Weights of a small GPT-style language model, trained from scratch on English Wikipedia: MLP 1024 SwiGLU, a variant of Adam for these matrices.
Each number is 128 + 24 x the weight over its row's rms, rounded and kept within 0 to 255. Layers, rows and columns count from 0. The size above them is the row's rms in percent of the matrix's.

# layer 5 MLP gate, 1024x384, rms 0.0484, rows 767-777, columns 0-127
size [ 95 101 101 103 102 110 100 105 103 100  99]
[[172 122 153 114 130 147 132 159 115 125 136  89 161 122 164 154 136 120 164 115 120 115 114  90 118 126 137 107 152 134 125  99 147 120 105 103 135 151 126 124 155  95 167 144 149 135 153 148 146 112 107 127 116 104 119 101  73  90 136 131  98 123 124  96 158 165 112 140 115 130 127 129 108 139 136 150 105  94 133 135 167 126 169 127 110 159 156 131 121 131 136  96 113 138 179 120 121  97 149 142 138 115 105  92 135 171 149 106 119 137 124 109 143 142 134 163 121  88  93 136 140 139 134 150 111 158  87 127]
 [156 151 128  97 139 118 124 175 155 141 103 113 157 130 124 143 137 147 155 101 169 140 114 105 104 157 114  93 108  70 107  82 129 163 162 169 111 116 132 155 122 119 132 150  93 133 137  90 124 119 101 117 149  93 104  84  98 128 130 103 139 146 124 107 149 122 106 131 128 147 159 132 171 142  84 102 124 109 137 111 158 139 117 137 107 142 141 118 129 127 153 131 125 134 106  94 138 115 154 177 146 121 155 134 167 165 102 152  96 119 118 141 125 133 144 114 112 133 100 137 145  69 159 145 120 141 122  98]
 [169 142 157 120  97  89 136 105 129 139 116 129 141 118 175 139 155 101 144 138  87 152 109 147 134 113 144 143 134 118 117 144 134 105 124 146 145 160 102 105 135 122 129 119 165 117 117 143 130 142 106 175 148 104 144 125 147 126  90 114 113 155 151 134 126 123 115  85 137 168 133 126 127 167 141 116  81 148 140 138 134 123 137  95 157 115  97  88  93 157 125  95 143 125 123 151 147 155 115  94 117 134  65 147 123 164 174 102 105 146 117 130  92 135 164 162  88 122 101 101 126 139  89 132 137 105  85 110]
 [112 107 173 133 114 120 102 112 100 152 150 143 134  63 130 116 111 159 124 127 133  93 172 122 103 103 165 129 121  91 106 134 138 121 118 156 113 157 118 128 171  72 103 135 123 104  92 131 152 134  93 158  80 131 129 155 105 169 139 152 118  94 117 112 119 156 124  79 102 124 112 132 156 144  94 109 114 110 121 104 162 126 166 144 152 122 131 143 122  99 101 136 122 139 179 151 143 121 118 103 124  97 125 123 124 169 127  98 128  99 122 103 138 115 118 177 122 105 125 115 103  59 134 140 138 123 141 112]
 [ 85 150 130 132 133 121 113 137 115  97 131 102 122 140 119 142 136 101  92 147 143 118 136 130 120 144 158 123 111  89  98  82 120 155  96 153 108 133 123 145 102 143 170 160 124 136 124 122  97 115 127 155 137 148 150 114 102  86  69 105 130 132 118 166 141 114 113 119 133 166 132 144 117 163  70 128 143 117 136 102 117 142 144 103 114  93 119  92 122 159 114  93 161 117 111 124 157 160 115 147 101 166 118 152 161 129 144  97 140 160 119  97 123 127 113 121 136 143 113 164 119 145 147 113 150 114 128  97]
 [124 114 169 140 121 189 121 112 125 130 101  85  98 134 103 137 127 116 165 155 123  99 120 106 135 135 119 145 145  96 136 121  70  82 146 163 109 133 104 127 156 122 154 108 125 146 117 100 102 169  57 129 115 120 115 149 150 141 125 116 151 186  91 159 109  63  96 145 102  89 135 136 112  90  89 114 113 123 154 127 114 103 142 132 152 105 121 142 127 142  96 180 120  76 121 128 141 132 116 143 136 102 131 116 167 151 132 151 143 135 150 116  94 141 166 121  93 145 132 130 183  53 154 137 130  79 104 130]
 [132  92 119 136 121 112 109  84 157 140 119 125 137 127 100 126 128  94 135 154 154  90 162  96 135 144 123 161 128 116 165 116 140 124 117 121 123 144 141  50 169 123 171  82 129 133 123 121 150 126 129 121 161 138 145 119 120 159  93  75  97 137 100 136 109 184  92 143 122 125 138 142 140 140 123 140 119  74 137 160 139 161 182 145 123 171 103 110  87 156 119 144 155 122 105 132 120 156  59 120 153 147 166 156 127 156 154 124 144 133 148 136 141 141 119 126  88 137 119 113 142 110 128 134 119 133 134 145]
 [ 94 125 172 125 106 179 121  94 143 122 117  93 163 117 117 141 172  97 124 111 117 129  86 136 149 132 123  97 163 124 127 157 146 183 149 162 104 131 154 152 136 167 124 147 157 124 120 146 116  65  78 120 129 170 109 141 185 104 128 149 135 129 118 111 128 146 105  92  94 186 140 151 167 125  99 111 159 118  94 112 125 179 140 136 177 112 109 150 162 150 140  93 148 153 119 149 110 109  82 130 134 166 112 111 131  85 128 143 134 173 107  90  94 128 134  82 124 156 173 111 111 139 122 123 138 102 138 158]
 [116 151 168 169 154 143 135 107 164 127 135  95 120 141 107 177 137 109 173 137 184 128  81 156 132 138 159 140 137 187 104 104 141  90 120 101 128 117 139 131 100 139 148 124 155 119 149 116 142 111 111 161 165 155 146 128 113 140 104 124 106 157 175 142 135 144 127 125  94 100 140 135  98 118 134 121 136 117  82 141 112 151 141 123 152 126 113 136 131 147 130 121 134  96 105 134 150 148 102 124 162 131 147 108 141 109 150 122 152 126 141 168 107 179 172 143 120 149 117 107 148 124 156 147 143 106  95 155]
 [ 89  95 143 115 125 112 101  97 136 148 149 122 102 125 163 138 118 103 120 142 172 104 165 104 111 137 130  72 167 149 173 114 143 142  98 133 117 137 114 152 163 129 123 111  98 146 151 162 136 151 124 131 142 126 148 139 132 109 149 163 127 121 102 140 167 105 141 125  95 130  82 130 107  85 116 135 132 142 132 121 132 141 123 191 100 159  88 142  94 133 135  91 137 124 113 147 153 138 147 145 167 167 190 103 124 151  97 134 140 139 131  94 120 141 157 164 158 106 118  90 125  72  86  84 168 152  80 150]
 [146 123  94 154 150 129 139 101  93 111  90 150 144 125  88 142  89 113 119 128 175 162 115 147  93 104 135 119 115 151 149 169 108 140 114 176 114 160 145 120 115 112 124 112 127 131 124 144 120 148  90 142  69 153 145  87 117 118 162  95 154 139 159 123 142 141 127 175 118 123 115 148 104  83 143 121  78 131 124  92 127 150 200 135 149 152 123 150 129 147 126 116 119 128 109 132 159 113 138 119 112 120 124 169 139 150 119 145 160 117 104 165 122  51 163 162 129 126  93 134 138 113 107 183 113 125  96 102]]